{
  "init_std_qkv": 0.0153,
  "init_std_up": 0.0153,
  "optimizer": "soap_variant",
  "beta2": 0.95,
  "decay_shape": "pow"
}
Each number is 500 + 40 x the weight over its row's rms, rounded and kept within 0 to 999. Layers, rows and columns count from 0. Numbers have three digits each. The size before them is the row's rms in percent of the matrix's.

# v: layer 3 attention value, 96x128, rms 0.106, rows 36-63, columns 64-127
# o: layer 3 attention output (transposed), 96x128, rms 0.12, rows 36-63, columns 64-127
# q: layer 3 attention query, 96x128, rms 0.129, rows 64-82, columns 64-127
# k: layer 3 attention key, 96x128, rms 0.119, rows 64-81, columns 64-127
v36 129:570476507426573514470514507472502542509479467565591459520510467441550487516489501588457493535521437485457480492537558459534464501493488427536491517530471481518469485536480477512548487508571519
o36 121:458519478469445486491469508440444530450449503512373496525510525575427534508466529418542425508534565540488560521458440518465546487535505565434480531540493531522473519476550472471478521512463561
v37 121:596491517433545491445524475521567431501547539552505445529433516448508485490508495531501498448525476476535519482554565550494563550472444493469499465568521508483470506472508539495423456509482524
o37 117:455495482511534523495485445457517480604496486449455490481505484585458498507511445476457532500479498518447561571503471458490475491538520497500509501463483521506541487505531537527586542450531492
v38 135:532574480455559517464555523495512571438552414430530529496508544543450468529483582494455548478474492537469462492508424547537513451558504534509415506498544480472513487527426450494508547514529511
o38 123:526496573448418474501536537519463425499444562515425459469539424491517531471520482492580472526556469464481479496469553425477551515468527500529578526507509496484462454463541541468494441505496488
v39 139:474565555481598486442464492472485524526523518505488491469416507450510506501459464480435473524484529516483495412503493586476433503558422520473446496496448481506588488491534526484474567493530474
o39 123:570441472552477489473452512474484474508471493554511546537542593528459482529497510551563441506512457514540450603454498441485551493436550567492498530483559498536441541472435508514524427524505431
v40 141:524500443504514571473522543506466522521503461476452548538527501578521482544529474568434481398502534503486513548451496563508567446474472474486459529468522519482496446534514385564507438528500538
o40 130:389532601532478496509488513505495485478511492490517509423524528524466500474462558497538494535530461533467456410474449427586461507516463444491551447487504512502543494461525581415465529475568475
v41 127:552486458493580561548539520517558564539546592545439516525474464419493495506572542435477497503472523514496437511550539517563533443570506524497551497460474540488488509500484523460519500443449484
o41 121:417517463483483510503439423487478460557444438533492462440512519567479516455426511599489483473607468476498494526477466498446479480489543486539487469546520497572535495532467522560485551491553529
v42 129:530534552577489506489403362502452516506506415474466488529548446546551523510523532453514440482536426487504474502496513454541483483458475497522493573568510466598501427490577487428502493527484538
o42 131:551464509447502521518560609492509426464520535477518491451475556482505458475471529514516575604560602477518502490483531510463515466549494506452551490483492521510489534481479472509569537445559510
v43 130:516482472451503538494511448433548527458514543562396542554533480505507530561457531489467485523414556502527494379490504469494489463504543492502532484472424529478496409497529510512512429442481540
o43 121:533490513540505466459469537547485503582536476460539474435533513479488475414468480506499509543516459553506458566513477475465500451499538523530534497540498550557505535485502465479490533576574424
v44 133:497510538465451492445612516472501489524459390499495524516461473501504471485490510506556490481438458386457519491536452554482496500494501533481485484541557548509582478463418564525469522467505450
o44 130:549414471509545472467453476459461498464555549471541524469581511528545542512526435520492490497510548550514504521521559439556478445533480513545527570504454490507472536521532532444538538500528459
v45 124:547481403538483490457562540521483498475537451530508455495489501498487400517554474549477521463472562490446446521456501424539494516522525503541430486484475525528511491577515457497504482498505479
o45 109:453528508473488521497488472518521462515514509421525505436498433455518485504471473429523454537493536525580561488551509517436515538473477540499493514457549421485524500379536566443526533499539559
v46 141:467499447463537460444530489533506561540499531513553472505520558512533511464453429478563528556572526520433478507506501478466466524589491447523476483454496486502509443474490444524450518535483454
o46 135:605543493580520485541431485532464440487557524473402548486453426544487408501519489480516522432427481466487449480539472516491506522426507549458483510539513504478467574570457557526467454448511493
v47 147:616500543572452432478537416486499527543465504508498570441464527511540488460547476556505528534501581471505458459454570510497483544454527461475517464485523503488483523510504488504516537474543490
o47 128:455452456445489558467481510504474481507509452441503489520481446475466498541481536510595441502426544443491536571514465472481464499565556480488506549577491513591493542457528524481478518508428519
v48 141:539568430483536510473506453539509533526552568475443543398485464467509514418452506521542504470522582538546513571511514503522487484514521520481517502488517512485444585528556559485540491489473458
o48 125:460424503528484440463447475494577540485510456563552463573517531483517507510464446461514475494505479450448530429579475482392510538487464483497539469488543496538534471468439414431448511540541511
v49 140:534482462540518557527486442509479515534456495334546486560465588484507520521428492518507476535515532470437491564519502486536551512523484456503473531540498465564408460457543577509458472463567520
o49 132:592508537551543478515514536479487555467528494575428469396524526511470502490531524538482561566472449520559509432517420523548440525442495501486562486458507576489614462475467481477576502582418543
v50 139:515488556471509573493497548529421518470537528464445512479566476512532520542539421521518486491560453535528401501504457524478459464568505419475505494445447393505476471448558524570470488525483561
o50 117:522483489528512541485535457458529497527381470510559519587424535511485490449476558448449553582473521440417477506470514470597513525444533556493464499540513541474544482501540480500584492506509507
v51 129:565592510490479483490464491505534576521493558409483474495488487486437510499461532433403428498433506485512522561525508532531516450509535423478499576534524480469495481451585476480464493516555507
o51 131:449425534458487508490496514477483422543450529533452482493478539531561445552505462500556515521532569536553447502494462527519546544444509512467486462462548476561464459492417479476492507463447500
v52 128:463458444471506484498516559482521495460517492505445587491503490525498501495492544522470495532565505456497475525486553547465541485464449496407474470424463404449529513462539523532524524535544462
o52 121:453599592486482469482515516528511538536527519468512421496489513457529472528541441451464480482456540556458506517512405476479465537464490530494564505513498480470485524550486478573512492471464588
v53 144:504470608483509478517530491525539499511489447509493565480455544542445561502512434523444525524596501505490467532462470450561516421511473490585482532493451488505468454537477479559529471532483532
o53 126:512526479536537513451496512538442386483516488517515552544509517470534481553544527464505471513460534526510544490533512540501484520466498434429528456508489495522560537456479440492445533393450473
v54 131:551493545496519525500539522498541491525457438533489452508549545468490469513494470499520535445470558537458538491495536478523561519483430507411484567518465491472572498594430603448499538557516542
o54 118:451443537486501464493459519574477446487508508495495473540532520488479502516524564493478484518469504501513524498454469500461412461499520495608520400488503474510485493466548428608518523482458551
v55 126:537541516473496518512539496503503485473496502535447481495542409505501547504546393475594501570456490486466550471534423540497518472442492524510452507419461488497596516475552537494497459418472558
o55 116:494492455548508470444519550493497467517537480551509530524499556402477511438503549521436524511520444510491414585497521485474484537487511482461491508554492528442503534556470472493518628494480455
v56 124:483533521496477575494542536498550512489502487489419524514424381507518486519481518592501425522555503519503534548486476452511539548539524472509524476431442479522581502605524525499511503544482446
o56 124:392490435480493557432391498557522468611486480549568496470516549537510586469521485399475526480495543451519494453458504507515463487496526498452465566520551517474451445465463529514487515516511502
v57 129:486470503619581494482530580471500477462520426563470478511490479505468505466553492441423482529489451466479542474449509437518541533508531484498507506486553539504538547428603512510506483526542592
o57 121:515534453439429536474571507495510484529501433477531485543512571470497512549488508532487540456520491561596511442553512473489393441495443561524520515542483476456496434555472476481448565493447483
v58 135:503517509526536479459526462481545507517460425420393573513552469452464523476506434494487533492498515496524527498479495499456484457533471476536444516554498533495476465527481522488506385529550547
o58 126:470470511365518482461460519533504514493518556520497495567510559555542499483511580496528427485443502468490451520492500530497493523396489522481525479511517434459525460426549490528492556524447482
v59 142:482418607486504541527468550413522489511451529485528465450493551484428521513499489507465564527446442436434513461495398544409524533478495523485504567581509510530497493570521472613507492508484527
o59 125:521579533557510520425523437514477477513504491461485571522510502512513547549578544481451447526515489490548494519480534440545509460526563452464494455426484476489485431423463551504434507523430523
v60 155:494462484497531442566437462503535557463456520462505454518473542521560443556522464441473523530513455487558486557450487502458495493450507546528514551458529472509503507496516508450397517416547525
o60 132:498519521475520540497524501466471478513475528492481470534580511508494527470490512463566456457475498511379494487464536495549476496577423475467459485559511527512503589489510537544629491507480449
v61 128:467408521550539542584491481555518531516590493520494422562501488512540503416485515469554498451442513533479489473496508503525458493497515462543483462569504540499528456510555494425521519434506484
o61 124:528593488560457483405535542538512435447407547444517512486508605489483474505482492544437467495590447527457520489516468544482484490461449519487480513438535470495511482493490428511501536553503488
v62 137:475489451494473481491451518541577503524574485571498556472582544534507494484507543474471487544501520541490481519530536489582547530495513491549516496501605444501463511476477485465501448483515482
o62 135:554538517509563476534476500494542563493474450420504490546444472532461519410512454508506506429460489431547493493446482524431476457486440457476462444483425502496462476474496568512518529503481543
v63 143:516491481514479491532447520485569413467401474470559577505511517466570582499507480455509578506497458491441412544555450458504478504492516497480538503448466522496453432474522527537492489519486524
o63 135:492534462499460548498601436462473555499478522517515430494505484548501535420494534485503494505508534482510535456469513484521588487467525446501503463611488501478579548519476480500495540515494573
q64 099:544562507471521548515543514510515552558461498486550486479479500459520469479475459497527542504494460445497522489453493529597481462480470437544485544444461548484459445561415579575470506586418442
k64 098:480584485495546536538511463528506424509480499454560484508516535490501553515518501475557489520452502429548463517432562511511433488527470546518520511497490551455509488481463451426496515523512471
q65 097:508493454473489486501477487473492472543452546501426500531506492467424489480508467514481439457504548478434542502493520544533548576505494562528518486484455437532533550457515527454448536549526462
k65 104:514478516492576524456493425489514507508478511461523509518558529517518405527478501604508511461501478454444593498487504487565510530572497467572517483476468443443523559494431480547510481491410446
q66 101:518530454523381557530529492502479507465533518488447487482539441503506487473444501470498440471666500441548498492509491488464498523534539494503541486501548432495556489465522488514467497550538502
k66 097:469576519427501443465540478493460480532514565529484481492494515514470507493493507496558443475585476525510558453436488432517485470483551478582475472483522514476580450551540556453474528553477483
q67 097:458425471520464554538433427488480570501544522513516503468475482536407606508468480497532492569562516525475490500516561509496492510481470550495573523484492547531528514486573526427477516531438477
k67 095:474457498530520582503462510553561502404597546545506530517556500532517471472520467491532515548548411546545475455559454538536562485541536448483467553472498444521481472488493526565504545505540511
q68 095:468431516455561508455495393494526521504523549428469512530509524508478496531503464502453502523495486529547537541509490467413488478498449555511497516475507452493572505487558450494504489492502498
k68 095:498482504556486487434592492459496552604476512467578470514551456458484504525476495506534438479478561584480482442458581467559493493506577459511513457490513496522550459469514523558504455525492489
q69 101:419484479487589488478489455518504501431528505517481528577471474473585516463515503460497433447485466532527571492570540512496496521508505450514506557457595526588506506535518504467496496545521510
k69 099:442505558515503499495481519601540506503480484470522444484521454513562500540448523529479366504473470430509539499532512492591439524506536469509504455504547483589495504448560495495454478463529496
q70 093:560451411553477469459486450544485477497513483500485506480485483444553391433514538549512560549595482447467540508500513474522487407498460456538504535577463438437519504453507504578455496512507562
k70 098:616521485523524471474508464571480482514458463497527460518535532497479516454541534536491506495540523507653463528477479447525467504512486433501516486405506497542497463527487584479470500544510398
q71 104:540520453450442460514469442495446453466547511523499494589435455505479472523493501527517583413500513477517467525532538503377544475461510457551443569495499497479510497527476529505500446499432455
k71 104:483460478467498465470477473450463481490538498582567581554561496510502560563513536555525503448463526463496462555453534479468499618480517489571466496481508459556513474512470441565493523565479472
q72 112:521524502516539541471531544529470488551456520391544458552486565456539492517538443554490492503517501467503502499549595485495464510504474431488520455475471422509445450527491552459490513501521491
k72 103:476494517488452487469497552500481431560577545422518452502513483499541542519568477512449465487509512519550530406471530463489485462540501463496461479448431459483509513509471540447454408480491479
q73 097:527596525471475459471465539507509518509505519494528521570438473541560545516487528472551522512430488534535551514504537561492441477558479549472455539479444488457453520467463524502483587504459533
k73 108:467489459435518475495513569509503566485577486449479480564494513523465550507462547421554460493538552524497465516593530494522501487516540491538503478427546584466430476473487501580424501547439489
q74 100:530502421522595490513506579476525474454482489581483462453449545543493488520531528508517422577447485464517519423526527463527474457503579565485519565495535622532535491555486481448434423509561512
k74 086:540438509488514516455482527430547427500514499511434464488524415544511430544502461481503569541523470495535493456571476514451518504468477484509568546485523518525508528472509581480505508501485399
q75 096:531489507476453565484482503523479534512443499579484478538507504566474485530521484464511501478459447526486523545487477451472477541490532496482506477555432570562504552434475497510433494563578453
k75 097:468424467559562474500485488458575550515489522574503506490562484540489555504526519481451455478484491533482556431544497474383484406504492483507553509543473498484416526569472481553446527492486472
q76 097:484501582501546569473524425503526520471574503479502480476490515518502517461550503500576555501509448497554484504485506536457485511446467464497471511434512540487497482495508523423492464547617493
k76 102:495489477503545371507484434520403520460467554438473491469533391482472527475569459520515502551446460536476576533490478528497528510482506433454473504485550527500529477489511497512552559523563575
q77 103:533480541488562457550488573418526602420470492501518425524482505500470488485440504459478543501572581545473439572476497443414467514521502546476494518467573464504506543479546428543429476509497476
k77 098:497472483491435549593544532476515564463500430462468500512624446505598481496541432461433529488454468540490499517515556500490471507467437497511472451518526443470496507567458495553519478465511459
q78 099:579487530488507520516462546561439494534503513484483510580536545559491512509516441548492486475472465479508508485482429551456613515532422475508471496496499548482451510495477546515546504521483496
k78 098:554496449432535550506440498452490501546558514507377494478480485539463423439492519501474506498509432409475509469475478430531507531483483531547486514476573502501506531469475456516526614542551437
q79 106:440502476468496432500511501455535473406503469490501484527421512464470439533510552483475480522518532445480611469447535515411466459504464560466510478516489572531528447472478407536527514482504538
k79 101:514501455524525401509519478484504441453510505533573540536525574538426506485474500509477500512492504514538563498454509500484572499569554529425459486443552478499462530558548462497546482456526530
q80 101:450539584558438495548471503489526517464457495470465520494427566518492565454537537452529519468522521423423499473524454502565532495473491518512509533528521495503456543466499460478515532492505495
k80 100:517566528459482432488475437454496472450490434457451559471434462513490583429474498468529489483538546528450519479500493528568492540471405522470500570444525509450457495586534497486443520491503470
q81 100:440525493487492517463473514500564530507565473517579489452541532560519504542522443462471551458516540487436441470579460470531550483434473503468505569551520575463537511458500489485502537460502540
k81 093:415510503568475550483514565464509472508477406533511467515473472480523504480483505516453554512515533425487508509523492495444529462517534502460545467565470568514583549540469511457545494401551505
q82 103:431511496541486449493502531524532514461514559508493499520472454431544547487596425478548464471446520539481528455575477507469504559555508478476483470464485469516510482433479519515474545474423498